Part of a small language model's weights.
Architecture: rotary positions, no biases in attention or MLP.
Training: a variant of Adam for these matrices, 4938 steps.
Each number is 200 + 40 x the weight over the matrix's rms, rounded and kept within 0 to 999. Layers, rows and columns count from 0.

# layer 8 MLP up, 448x160, rms 0.0843, rows 13-84, columns 32-63
162,205,216,194,180,198,222,236,191,185,208,171,185,187,164,261,284,167,164,230,176,167,196,184,238,223,215,206,171,207,186,240
174,192,236,168,167,236,239,194,209,206,228,165,198,201,196,162,211,129,189,203,147,195,203,202,169,163,208,213,147,192,248,197
147,224,217,207,181,215,146,265,189,179,122,105,167,245,184,192,235,180,231,181,182,182,173,232,184,176,164,297,214,283,167,272
228,241,241,195,141,280,164,248,261,198,211,176,156,192,209,127,175,307,230,268,165,215,162,187,156,258,234,223,245,187,126,170
106,154,249,177,205,200,107,265,151,143,193,235,166,268,158,241,79,212,232,204,171,244,166,217,192,213,213,168,118,181,197,221
181,230,164,214,133,254,135,199,228,168,230,202,180,255,188,179,165,203,237,243,208,206,214,202,199,243,181,239,217,160,195,213
241,210,210,243,186,238,179,156,229,226,238,173,266,202,199,161,119,257,218,179,203,212,183,135,189,245,183,132,219,252,225,205
217,161,186,202,187,167,169,224,186,211,178,195,230,205,203,174,222,189,232,338,205,212,218,171,241,188,218,153,200,216,229,122
298,168,173,222,165,211,297,215,194,183,249,256,259,274,244,161,200,177,195,235,267,230,162,235,199,229,238,198,224,209,265,138
195,171,147,87,211,252,198,175,167,153,159,167,222,147,138,239,181,235,148,192,222,174,211,201,157,131,204,196,219,285,185,165
232,324,196,222,206,241,250,165,205,159,184,93,136,224,247,241,199,236,163,173,207,242,182,202,125,187,154,182,222,220,252,230
210,225,235,99,196,199,216,235,244,140,201,147,165,235,196,222,150,244,222,238,171,222,179,191,227,238,151,133,171,228,263,210
229,222,206,233,239,200,227,120,172,224,206,203,211,145,164,213,177,202,221,240,165,182,166,179,188,181,209,228,237,183,213,292
170,189,225,207,245,220,236,165,182,147,214,127,140,170,151,164,163,204,239,211,233,218,270,184,150,84,231,192,169,158,226,107
254,227,182,206,226,199,233,241,250,207,186,253,212,171,217,202,181,141,203,188,205,223,257,215,232,155,269,234,243,212,136,130
187,152,196,184,169,185,254,218,182,201,254,142,110,240,105,243,193,192,151,182,217,166,191,225,253,212,249,172,186,163,238,219
275,224,196,290,174,260,176,184,181,230,194,189,194,160,293,220,191,183,200,75,235,242,205,182,122,224,238,249,242,209,172,156
134,197,256,128,276,175,163,186,226,234,176,211,233,151,212,204,257,271,251,207,316,275,282,147,164,161,147,172,215,246,308,248
223,221,235,140,117,155,195,23,163,207,205,166,237,220,168,223,224,242,211,98,219,250,140,257,224,161,166,191,164,168,201,206
206,156,130,161,206,214,238,144,267,235,146,302,256,145,137,219,218,241,209,271,261,161,247,198,125,265,188,215,164,206,136,204
187,233,213,224,203,178,134,256,243,214,258,134,172,235,231,264,215,233,238,175,224,170,173,187,183,271,188,194,154,237,228,281
178,163,218,183,194,243,207,91,234,232,262,266,194,166,265,213,204,163,254,162,191,188,211,167,224,162,156,163,198,237,210,169
150,250,189,222,268,198,184,171,184,170,213,253,95,212,249,252,241,234,99,157,135,287,234,189,202,177,140,173,194,237,201,170
210,209,239,243,152,187,179,224,214,122,210,274,183,201,243,150,210,150,125,202,219,207,221,213,168,184,280,268,160,125,223,149
224,239,227,218,256,200,171,250,225,177,239,224,201,312,266,177,252,209,212,255,185,218,169,192,163,231,171,206,222,118,207,236
190,156,209,196,181,278,136,182,179,288,135,219,187,181,222,170,264,147,246,213,207,186,242,230,233,225,220,173,197,206,138,221
224,184,197,166,168,214,178,251,225,253,230,209,199,184,233,242,199,206,238,202,183,187,131,215,148,165,219,115,254,156,299,243
218,157,190,176,193,149,299,206,175,143,175,227,233,173,147,122,179,122,174,223,239,138,234,265,163,241,303,212,156,196,185,122
184,169,186,111,160,211,162,198,162,200,193,262,139,231,140,179,196,235,177,203,135,174,164,225,235,162,136,227,199,152,229,210
266,244,233,202,203,164,180,186,204,270,198,121,214,193,165,230,167,111,141,253,133,247,237,164,178,184,155,124,266,170,222,205
191,134,165,122,261,200,277,242,235,242,199,194,236,146,195,153,183,197,224,287,159,162,280,224,227,226,163,164,241,187,183,233
223,173,215,146,189,211,244,185,222,197,149,209,213,142,201,187,223,178,210,166,179,205,184,183,218,195,195,170,177,213,214,178
122,239,250,204,246,216,204,282,210,189,192,194,209,145,229,206,233,160,179,141,207,143,169,188,151,132,228,219,218,221,148,244
192,198,252,191,278,208,164,175,248,252,190,214,187,201,159,206,128,171,186,117,200,244,269,230,170,270,213,262,187,212,224,130
248,162,245,208,159,157,235,172,168,160,210,214,210,240,174,181,243,188,199,184,208,197,178,168,240,218,96,163,151,183,111,293
179,234,240,220,215,168,227,241,189,202,287,211,196,246,191,85,232,166,244,260,202,222,176,225,200,208,190,199,129,152,141,144
147,304,201,184,209,184,167,189,219,161,191,209,225,216,228,194,223,256,180,195,196,192,176,229,164,186,140,135,213,275,206,142
206,165,241,207,180,232,197,175,155,229,177,173,241,182,190,196,217,189,160,214,217,252,240,184,202,264,157,188,227,195,163,193
195,155,215,180,177,289,221,228,211,203,226,198,169,212,180,204,171,270,228,229,132,234,150,202,211,160,177,179,192,205,191,219
187,242,149,224,307,131,168,133,182,232,199,199,187,236,218,239,176,206,193,192,188,161,232,183,123,184,249,237,215,217,218,190
260,202,199,171,185,203,195,270,209,228,217,231,170,210,264,159,248,188,209,171,206,188,250,206,108,142,175,149,215,266,204,240
178,251,283,272,210,137,120,302,198,232,184,197,223,225,252,329,208,160,237,229,259,159,179,239,201,219,223,249,270,213,220,229
235,183,268,209,276,161,239,143,220,225,240,170,208,216,107,169,248,149,162,182,244,213,129,187,157,166,278,169,137,210,206,187
157,109,183,214,233,210,208,220,153,181,237,226,263,169,179,221,177,174,214,108,187,191,228,148,137,209,159,191,173,193,161,192
120,188,104,184,249,164,128,202,218,216,251,218,181,268,241,174,269,235,200,180,236,149,167,169,213,222,145,293,190,248,235,201
165,213,230,147,217,203,142,220,223,270,251,203,224,205,145,168,181,200,206,143,171,194,235,221,112,151,284,194,238,204,227,218
181,183,141,206,205,180,216,164,140,211,227,183,217,180,167,207,217,233,188,192,180,155,213,149,179,108,195,137,154,236,194,218
249,193,164,197,181,260,265,154,200,156,107,174,245,142,222,187,154,174,123,178,127,275,257,139,195,194,215,223,201,229,182,189
156,282,230,218,152,212,204,213,189,233,177,205,191,201,225,196,183,128,193,191,288,176,259,192,122,197,184,226,175,157,176,172
188,192,135,250,198,160,205,207,221,259,211,200,178,288,168,272,240,141,207,242,167,178,156,216,239,194,258,206,182,165,134,153
192,168,87,160,203,251,172,230,150,170,140,199,171,224,182,206,172,137,210,190,209,218,253,144,262,207,145,104,280,138,269,167
145,157,293,262,145,315,248,216,224,196,245,184,208,166,202,217,170,155,160,149,91,218,279,165,181,228,234,254,177,109,240,295
180,218,198,192,157,258,188,234,220,217,127,133,194,195,187,217,197,193,255,193,184,246,250,254,184,223,182,153,239,259,207,200
152,231,197,236,238,161,176,230,157,224,241,255,193,219,217,166,225,112,216,207,203,211,178,167,207,117,228,173,185,195,181,254
176,162,224,157,208,230,234,157,162,203,147,193,165,238,239,244,200,240,221,115,204,218,198,236,185,217,217,180,224,199,241,209
210,189,189,107,178,178,202,260,219,105,232,194,111,225,187,149,203,265,193,271,216,230,158,267,165,242,163,204,240,241,223,255
196,157,192,290,182,196,202,163,226,89,172,202,227,215,147,212,127,210,143,164,264,139,214,257,193,291,252,168,181,188,257,193
235,272,180,180,193,205,264,214,197,213,269,204,148,243,178,132,201,175,177,165,228,218,201,230,214,170,217,155,168,143,217,233
206,234,180,213,222,215,155,213,138,291,198,199,228,229,223,277,127,177,182,244,188,207,265,218,151,257,190,291,138,234,193,259
153,187,171,150,184,237,148,201,181,204,233,233,218,215,205,196,230,194,196,249,149,263,131,233,199,212,172,117,244,112,180,207
169,174,133,201,305,113,194,219,206,189,177,204,240,243,222,208,258,246,223,233,225,128,167,155,220,229,183,234,189,201,227,244
251,261,219,193,252,236,238,240,211,221,240,201,229,152,225,173,172,165,143,196,156,204,174,289,272,213,282,285,208,135,109,297
234,141,162,236,160,244,186,45,199,185,171,189,191,178,138,294,237,159,151,232,263,212,183,256,272,182,216,262,187,207,213,150
207,293,186,119,204,243,164,174,199,198,191,176,190,214,207,288,167,205,191,274,184,253,102,202,221,162,151,182,125,142,232,262
230,204,108,212,230,205,168,232,214,221,214,216,236,194,202,221,149,215,205,171,224,201,212,231,173,204,181,246,245,193,180,268
156,204,164,220,158,155,215,202,229,230,186,308,222,128,153,225,196,143,185,239,207,174,187,137,246,219,196,164,168,173,201,184
207,136,278,194,162,202,167,200,210,62,248,180,241,127,242,192,140,225,180,117,240,241,222,243,264,342,125,153,146,151,177,158
210,243,142,192,198,226,196,309,164,187,215,199,190,191,222,255,183,220,216,215,207,243,190,212,248,232,175,207,188,206,201,149
218,177,208,194,183,270,224,217,222,178,264,192,139,247,205,223,225,161,220,156,171,104,200,269,208,225,195,188,218,254,268,172
132,166,195,195,202,188,195,189,187,208,171,231,215,200,221,188,202,194,162,252,180,207,249,178,147,224,235,243,177,174,147,168
182,217,180,298,204,130,168,163,188,153,236,198,203,271,155,157,197,196,131,176,187,212,228,223,110,122,120,219,225,195,182,200
172,216,192,251,271,218,230,199,213,265,110,223,213,215,117,194,212,262,168,172,110,204,189,198,198,208,299,220,251,215,247,206
# layer 8 MLP down (transposed), 448x160, rms 0.0743, rows 13-83, columns 32-63
237,169,126,193,252,171,191,161,140,169,220,185,209,253,207,127,154,260,222,179,209,200,178,193,185,184,174,194,176,177,182,226
221,196,193,159,215,229,166,232,287,131,220,159,224,207,166,265,176,252,196,189,185,152,247,248,194,209,237,170,212,212,145,221
245,162,162,224,140,219,165,109,152,204,248,191,228,198,189,208,123,186,151,219,272,212,290,220,198,186,172,201,205,164,224,241
283,174,216,229,167,213,165,162,222,179,234,184,221,231,244,208,256,137,187,220,237,193,213,167,241,204,283,166,188,167,216,206
243,103,189,145,264,245,189,205,207,204,177,181,208,160,215,185,112,256,207,234,143,214,222,227,194,253,204,149,241,286,145,232
169,194,219,210,288,171,266,182,99,191,231,237,253,181,205,245,240,206,166,153,208,181,208,227,152,180,241,177,219,228,206,191
156,212,175,202,208,137,219,177,175,264,225,187,193,250,187,269,252,159,251,240,146,225,233,171,150,123,205,201,222,212,229,278
237,158,181,203,224,139,207,171,138,160,210,285,227,161,198,196,169,232,180,141,195,235,280,191,188,192,310,174,174,201,231,182
199,282,241,212,211,283,172,214,298,302,187,137,170,166,196,196,230,212,181,209,161,249,227,179,216,228,223,223,189,189,205,126
213,131,284,254,242,227,101,179,176,195,178,217,281,183,203,238,176,209,258,144,160,174,186,84,300,299,149,230,152,249,210,150
189,203,200,223,256,197,202,133,161,249,236,192,257,167,228,178,174,186,242,184,157,227,206,163,187,212,122,223,252,172,251,234
199,228,130,234,206,198,231,198,209,230,201,210,206,212,161,221,228,154,193,161,199,226,185,178,154,180,232,191,231,184,207,223
137,132,201,193,162,146,199,285,198,213,131,240,212,244,216,252,177,227,277,189,208,190,152,223,204,192,202,243,260,158,173,213
152,268,208,291,268,111,153,228,71,138,144,142,169,149,144,224,270,200,269,195,174,220,202,212,107,211,208,242,189,239,165,157
128,168,124,241,160,206,196,195,242,224,225,227,257,204,185,243,163,218,218,207,191,228,149,220,185,219,188,236,165,186,207,190
151,163,238,198,195,168,218,220,140,210,209,220,161,228,172,184,279,192,156,187,182,145,210,220,287,150,233,139,163,158,201,200
220,205,239,250,159,249,126,188,295,184,108,232,200,155,203,163,166,217,148,219,189,192,219,257,193,194,195,185,157,190,185,192
233,194,202,157,274,220,292,196,229,215,192,167,168,287,139,219,174,236,176,158,187,222,210,225,209,166,209,206,260,153,171,173
211,222,229,193,196,247,177,239,152,195,184,168,117,232,179,199,147,265,196,211,162,181,197,188,205,238,170,199,197,216,135,188
245,183,193,237,199,183,186,151,93,170,261,168,196,172,167,195,189,166,253,211,237,248,242,100,233,133,197,138,229,201,225,251
186,189,132,206,188,219,249,170,270,218,226,195,204,237,253,150,201,146,193,186,198,180,226,224,264,243,154,150,220,197,171,262
185,162,210,168,241,156,195,173,354,207,279,177,136,251,240,165,215,258,245,171,212,201,211,250,255,184,247,191,179,248,234,195
167,217,201,196,193,198,219,156,180,202,160,242,156,197,298,240,222,208,168,184,216,263,195,225,261,234,171,129,185,223,219,243
178,193,139,188,224,194,163,149,200,213,267,202,202,223,244,166,210,228,164,269,196,197,193,161,229,187,160,203,203,183,112,186
156,238,215,195,195,211,265,159,176,174,186,189,210,186,207,215,251,162,184,193,220,250,150,182,207,169,190,229,143,186,222,273
156,222,208,165,150,200,215,194,214,244,147,236,197,195,172,122,270,259,180,274,161,261,237,120,166,211,188,176,221,157,237,199
216,225,217,221,212,144,211,191,202,165,232,213,228,272,187,199,134,175,223,159,249,189,199,189,216,175,239,185,198,194,180,39
216,155,231,214,161,251,226,197,74,88,195,269,214,172,204,290,159,187,223,238,162,198,196,261,175,181,251,154,232,205,177,187
233,171,172,226,194,185,255,94,216,250,157,214,111,200,206,179,288,208,186,185,163,233,145,216,172,215,199,157,163,172,196,219
175,119,304,199,140,236,137,266,129,171,220,302,232,208,232,210,213,213,113,238,243,215,191,170,161,152,223,105,236,146,182,228
186,227,156,174,270,274,188,131,247,219,210,239,208,224,182,210,241,207,184,196,169,206,198,221,222,274,216,195,158,236,142,231
148,189,222,188,288,220,222,219,174,198,203,155,232,199,210,170,211,192,193,195,208,173,210,171,173,213,221,186,215,211,154,249
185,181,180,211,171,227,186,204,211,190,196,199,166,174,262,196,220,182,170,213,232,170,209,193,225,203,198,191,205,224,202,179
195,197,194,234,176,244,177,214,218,184,263,139,203,161,271,184,154,219,205,245,244,200,234,152,193,124,263,158,215,211,206,229
166,172,225,180,221,184,248,218,232,269,125,156,238,220,183,228,211,188,182,144,158,286,127,236,150,288,235,180,227,211,221,116
152,128,226,250,208,211,136,149,170,146,227,199,201,228,227,195,194,246,168,183,214,163,169,205,197,168,142,169,194,195,203,284
260,218,227,248,245,276,233,177,209,224,231,213,247,223,132,120,170,212,211,210,155,164,206,186,237,268,243,200,189,227,159,261
201,235,193,192,213,208,201,223,187,193,177,192,160,189,212,209,185,221,179,215,185,203,189,170,174,229,226,252,201,243,267,173
108,158,171,247,258,278,252,215,188,218,206,223,195,227,195,217,287,236,187,198,230,132,199,259,214,155,217,232,207,261,184,203
197,206,219,170,181,202,188,194,156,199,239,166,185,257,284,210,278,182,214,246,233,198,223,223,197,133,191,95,155,218,198,190
116,155,151,206,192,186,251,160,250,213,195,149,181,223,193,238,236,215,210,141,205,159,186,161,234,205,171,118,154,221,218,146
201,184,234,197,245,137,312,185,165,237,226,180,140,135,202,201,246,89,171,176,187,210,176,178,136,234,242,222,195,208,196,205
233,192,171,222,174,198,170,184,46,227,227,172,218,153,172,269,211,144,190,185,207,180,168,262,181,203,183,260,107,194,174,201
254,196,185,204,166,166,132,220,50,255,224,181,211,237,196,215,236,169,170,185,161,212,174,215,204,236,244,129,179,216,201,138
193,273,228,155,262,165,170,208,224,123,213,225,227,185,134,132,236,177,165,191,114,232,92,262,251,279,194,202,214,226,172,208
261,150,223,183,164,240,291,139,250,244,243,239,247,149,136,197,202,183,179,202,181,163,144,184,206,254,102,253,277,177,164,189
175,202,175,212,139,231,192,238,302,213,191,166,188,227,241,280,184,162,270,218,177,190,202,240,237,220,172,217,274,203,216,171
206,174,178,212,161,140,282,224,166,140,262,275,235,199,233,238,144,146,167,232,244,222,151,186,232,229,172,255,193,113,142,192
166,189,216,242,217,191,169,185,155,109,225,190,191,175,167,180,116,197,173,236,227,107,217,168,207,180,249,256,211,160,233,256
152,221,185,201,215,229,164,241,263,187,194,218,226,176,161,183,181,168,191,220,191,178,188,254,262,258,221,139,181,223,258,237
119,285,242,199,199,142,240,116,262,241,223,185,192,195,194,232,200,181,167,174,201,166,213,196,169,202,170,325,216,194,159,192
200,207,200,188,228,178,241,197,261,183,174,174,145,230,184,91,224,245,279,234,170,181,162,188,194,216,221,215,168,177,231,241
167,203,287,148,238,164,101,171,174,271,235,140,224,244,196,235,217,201,215,211,189,176,111,194,193,264,194,265,219,253,185,153
236,188,169,210,170,232,295,210,155,164,149,126,186,174,174,226,177,199,165,184,155,207,205,269,204,263,209,239,241,169,226,162
167,181,201,240,232,166,239,176,310,231,220,144,198,217,188,247,207,190,183,257,168,238,254,172,122,211,179,182,147,199,227,176
260,247,248,180,213,221,157,219,195,119,177,246,157,185,128,221,238,200,252,217,247,208,161,216,300,217,179,237,218,199,189,252
201,287,163,194,221,121,237,197,240,215,205,115,192,193,251,175,194,163,234,266,189,251,171,175,211,153,195,228,174,181,158,130
233,250,135,242,185,175,208,227,133,273,194,175,197,206,229,200,322,131,227,257,221,217,257,184,228,103,229,322,228,260,157,249
221,196,253,233,174,171,110,125,280,112,190,228,218,182,171,257,256,208,129,225,207,133,226,181,166,194,213,227,223,172,223,230
249,236,210,234,175,208,203,240,220,206,207,219,197,103,196,235,166,237,159,54,216,244,170,228,178,218,218,173,272,241,197,206
151,151,230,193,201,162,155,149,152,185,265,149,156,245,109,218,191,217,212,216,166,138,228,164,240,179,264,191,204,145,250,163
238,182,249,184,253,234,163,142,68,193,219,248,218,171,298,171,191,202,204,278,180,181,240,221,134,185,249,176,204,254,213,238
161,202,142,221,208,136,185,235,329,163,303,164,189,173,222,259,126,216,188,212,201,194,191,123,182,192,159,229,157,194,251,232
202,298,256,277,214,296,203,260,105,181,238,203,121,204,242,210,230,256,246,178,243,165,202,150,217,223,164,247,249,262,181,209
232,196,291,179,223,219,219,195,227,155,151,189,176,179,214,195,241,208,178,220,176,215,206,189,227,175,238,198,197,188,211,169
193,133,172,147,190,196,179,245,196,172,259,312,237,221,206,209,194,207,234,199,227,196,195,222,177,253,215,169,229,209,132,227
182,158,206,158,216,208,186,164,231,190,203,104,245,276,203,250,199,251,167,181,224,180,170,182,154,176,208,192,225,188,147,142
247,201,219,229,207,161,232,140,239,186,222,193,205,261,178,147,158,217,176,205,205,197,229,228,189,147,222,233,227,242,170,184
199,233,183,170,210,103,214,157,214,212,220,218,195,233,228,175,186,167,189,240,182,264,228,184,246,155,227,196,264,236,214,169
162,154,191,197,287,175,192,191,219,165,247,254,271,189,196,220,183,203,181,163,258,166,148,187,212,171,180,140,203,135,175,214
199,184,239,268,167,157,236,179,294,196,174,164,216,187,218,192,222,172,153,194,194,254,224,212,193,200,174,226,243,235,248,194
# layer 8 MLP gate, 448x160, rms 0.0824, rows 14-84, columns 32-63
259,227,255,241,161,187,251,240,182,195,191,131,225,136,193,197,203,196,180,143,154,175,202,203,168,244,129,233,168,144,314,168
206,169,176,197,188,217,240,152,153,189,198,187,182,216,222,283,262,196,227,167,168,241,233,223,215,143,207,209,139,227,274,190
243,202,244,218,262,214,201,235,155,194,72,212,193,222,147,213,175,163,272,226,184,263,213,212,157,187,170,220,222,183,172,157
229,322,200,170,158,270,213,274,165,198,244,212,228,214,214,273,204,147,260,170,156,194,172,243,188,256,94,223,257,179,237,101
204,220,198,158,201,168,201,206,251,156,234,198,188,194,213,184,186,201,209,244,225,203,151,206,191,149,147,237,251,154,149,211
197,226,188,220,205,208,241,119,118,181,219,156,234,193,177,205,235,163,183,224,191,179,249,164,186,186,243,242,212,194,216,235
204,179,146,159,144,199,250,205,206,253,221,217,180,176,176,163,181,238,141,163,151,229,141,214,229,181,183,200,225,198,152,246
210,158,218,163,225,167,268,248,187,118,251,249,180,257,225,197,182,204,276,220,171,308,173,156,198,225,83,236,190,225,171,224
186,152,238,230,220,200,173,239,211,230,202,244,222,133,233,201,251,193,236,174,177,228,145,188,205,249,183,225,209,219,224,152
232,203,230,229,239,260,186,267,114,240,119,231,197,245,123,247,225,149,235,127,239,111,263,173,208,238,152,176,206,174,167,196
155,164,186,217,236,227,205,191,233,186,252,222,98,187,200,154,155,215,176,204,150,140,173,160,175,250,128,197,230,177,240,181
199,176,128,147,202,164,155,227,208,208,258,166,218,209,210,309,194,205,191,216,199,178,169,202,163,232,165,202,196,202,168,208
204,211,198,197,174,184,232,246,181,217,294,271,245,146,189,310,254,251,275,188,128,349,297,206,191,207,168,243,192,190,174,234
161,300,159,146,194,165,181,267,244,232,186,187,231,144,182,159,166,272,182,205,180,182,193,164,208,281,95,193,227,145,176,163
221,183,180,230,247,272,138,154,178,175,239,236,281,140,228,174,257,220,281,153,260,225,219,147,191,206,169,229,227,240,211,152
195,208,276,270,249,242,213,186,250,215,153,177,309,133,196,181,183,204,268,193,269,247,228,203,254,232,249,169,161,134,187,167
214,164,256,164,197,196,184,220,121,231,193,286,206,248,235,232,249,153,236,127,194,220,157,125,236,254,270,296,188,143,171,217
155,172,199,231,211,197,196,199,248,143,160,251,238,179,197,219,217,158,218,196,198,136,211,123,118,230,173,269,265,157,166,148
217,269,257,239,151,242,260,205,212,152,154,208,164,205,86,207,244,238,219,269,130,257,173,150,205,232,169,175,193,132,171,168
183,184,242,190,204,199,200,257,208,200,188,180,223,180,170,195,232,218,249,185,182,161,192,194,133,263,207,228,154,232,179,165
89,172,141,228,232,210,257,240,156,221,248,275,185,185,232,230,238,184,186,210,188,157,208,168,168,174,158,184,200,188,174,155
196,210,271,214,202,193,215,181,164,151,252,191,149,150,190,236,206,206,181,76,174,241,224,206,173,259,128,233,222,162,203,269
178,153,210,242,281,210,234,231,202,225,230,180,234,314,238,205,209,174,177,162,131,168,197,216,110,217,216,253,250,264,246,252
236,236,163,253,142,175,175,171,207,266,172,185,210,134,220,185,179,262,155,183,132,133,185,247,185,299,207,174,223,166,212,213
151,239,239,188,177,179,223,142,190,200,193,265,238,221,235,199,194,176,219,234,211,174,223,200,246,183,133,257,194,143,165,189
179,220,189,158,194,240,229,157,177,279,110,252,200,178,178,225,219,164,148,178,148,245,205,164,233,233,177,246,158,171,207,214
168,116,157,220,209,237,216,202,147,164,219,232,183,173,266,216,215,251,207,226,191,201,144,159,175,156,166,164,184,257,193,210
217,191,187,180,222,247,199,247,206,230,172,188,228,169,220,184,205,174,170,230,196,116,206,215,226,186,203,147,234,185,160,240
96,181,166,131,142,228,219,179,172,187,261,244,200,202,138,248,225,135,237,216,236,212,220,207,198,182,219,139,127,199,208,168
185,115,174,184,226,226,184,187,164,228,187,279,223,219,162,204,230,197,140,228,163,167,239,194,239,209,177,173,172,158,118,148
252,279,192,198,144,194,214,196,197,198,181,214,206,170,200,212,183,214,216,192,187,218,179,72,187,301,156,159,180,193,227,177
161,158,216,178,167,214,222,134,195,183,191,227,205,230,192,156,305,208,245,196,235,226,204,164,219,251,149,104,154,150,126,216
166,210,183,170,206,211,171,210,202,191,225,268,164,201,175,155,225,171,225,225,219,149,166,223,189,181,162,173,103,101,193,230
166,242,207,192,208,187,203,239,209,123,241,181,210,263,230,196,210,187,190,193,264,159,205,164,220,219,128,206,160,246,182,272
222,166,223,94,155,247,214,199,198,240,203,153,203,176,201,249,214,144,182,214,228,212,186,205,199,230,201,182,183,203,221,174
174,237,224,175,213,140,176,242,228,197,213,257,228,331,206,246,210,213,175,274,203,207,210,234,203,196,199,202,217,256,217,110
227,230,229,237,229,165,191,254,226,275,126,243,163,211,189,189,204,232,257,176,173,208,225,163,150,225,243,218,169,233,199,179
150,176,219,204,252,229,101,156,198,119,233,237,170,141,236,161,137,208,188,141,208,167,293,206,159,279,154,223,188,189,239,179
196,165,160,210,209,178,202,186,172,177,210,166,216,194,229,171,248,154,243,279,189,204,224,162,217,209,135,137,175,142,176,235
190,199,202,249,256,173,236,229,221,92,223,140,154,174,204,239,231,268,257,123,109,193,184,261,130,194,156,219,177,240,226,200
187,142,203,169,190,144,270,162,188,270,226,233,214,148,191,183,233,165,210,201,153,211,238,219,148,194,225,160,276,186,205,174
137,152,234,238,192,209,174,188,133,225,227,159,136,136,262,175,189,192,225,164,217,192,257,227,161,187,199,211,199,252,177,239
212,232,257,180,162,227,187,222,209,255,189,158,178,229,238,187,247,175,239,177,206,258,178,212,178,162,226,171,190,184,243,212
178,161,231,235,174,175,213,160,218,235,140,164,177,202,80,225,244,217,191,176,236,265,192,275,264,220,150,238,224,161,195,194
154,177,166,207,168,277,220,225,175,158,210,224,195,221,138,221,251,228,196,243,184,181,261,274,230,161,233,188,158,206,195,232
130,146,129,210,137,213,191,214,200,226,230,162,167,201,242,201,153,215,243,203,125,191,174,228,196,235,209,151,240,185,200,196
173,172,275,160,197,193,193,231,173,151,221,252,240,232,232,280,233,225,218,177,244,210,200,151,226,182,186,153,114,242,261,180
184,196,216,199,296,228,255,217,205,218,170,152,189,205,249,208,93,196,258,205,174,242,236,199,178,225,147,214,267,217,179,260
153,208,213,237,206,239,233,205,218,276,229,202,225,209,210,284,207,146,255,189,217,192,174,173,165,221,193,192,171,188,140,142
204,194,164,214,155,260,99,236,166,169,167,147,243,180,163,244,238,309,215,209,202,144,216,271,204,165,192,106,196,194,245,243
138,186,266,219,158,230,240,224,186,176,211,252,212,222,209,208,157,224,124,147,195,261,194,49,220,246,167,243,159,143,172,192
264,235,191,170,204,256,200,245,201,246,196,184,190,238,237,181,146,231,228,239,250,297,269,182,177,212,223,286,216,237,241,253
253,239,146,164,220,212,226,194,226,169,200,201,188,252,159,199,194,271,187,291,180,234,211,263,242,217,103,234,179,218,193,164
214,203,204,244,167,252,261,178,233,172,168,176,221,187,193,153,132,198,259,214,177,179,163,172,279,179,244,187,280,214,181,172
176,158,221,183,175,163,206,214,179,223,156,182,216,190,180,248,154,258,230,191,181,184,264,207,192,159,93,195,289,206,235,149
217,245,261,254,185,141,239,167,191,166,179,80,186,164,184,115,211,234,176,170,207,136,202,211,273,209,232,250,209,197,195,174
140,165,205,203,172,167,200,134,177,133,296,225,193,193,174,233,255,187,162,258,265,181,177,247,229,212,243,179,117,251,231,176
157,282,208,232,161,196,228,251,134,303,148,255,166,199,173,219,273,242,185,191,183,212,191,188,148,310,152,179,235,161,183,261
121,232,234,139,224,143,214,233,210,317,167,206,210,241,207,159,262,140,184,276,221,207,175,220,192,193,199,188,223,178,218,220
197,160,262,225,202,217,284,203,217,204,219,275,210,238,184,206,209,151,180,162,189,200,228,235,159,213,201,129,210,160,127,146
174,207,221,255,192,187,280,178,129,224,226,254,245,231,219,211,215,229,209,227,214,255,233,129,131,188,199,236,154,199,173,153
192,233,215,194,197,177,242,204,170,236,177,209,202,186,137,185,263,232,217,149,203,174,234,103,272,124,172,169,206,134,181,224
199,185,214,249,240,225,177,173,164,178,156,130,232,233,188,219,224,198,207,171,256,202,160,244,232,244,224,182,237,91,218,133
238,210,147,202,194,190,216,131,283,220,244,163,143,225,216,179,231,233,212,268,185,184,182,178,188,168,269,213,337,209,211,229
192,198,171,168,208,206,226,201,126,119,213,233,229,149,166,233,224,217,237,148,149,147,170,211,150,218,218,187,184,222,187,247
232,157,299,130,269,131,201,182,201,184,198,248,147,190,206,200,163,223,204,132,197,160,223,217,122,171,170,201,225,176,215,211
243,226,196,158,261,138,222,201,217,202,203,259,129,243,238,186,167,197,246,205,214,191,253,159,228,172,264,193,248,201,225,197
172,193,246,157,153,185,193,108,158,148,234,316,221,172,124,282,189,97,101,241,205,233,245,234,152,210,200,201,195,213,168,225
186,245,226,246,179,249,151,181,166,208,194,225,203,178,190,230,228,194,154,162,243,172,200,229,180,226,198,245,200,196,223,233
237,161,204,266,217,203,244,261,181,183,155,215,210,243,201,242,216,154,262,234,162,248,186,181,141,222,149,210,207,162,220,139
141,184,257,219,147,179,206,207,257,155,197,216,194,202,163,241,166,251,327,232,213,175,171,193,189,181,224,199,176,178,220,161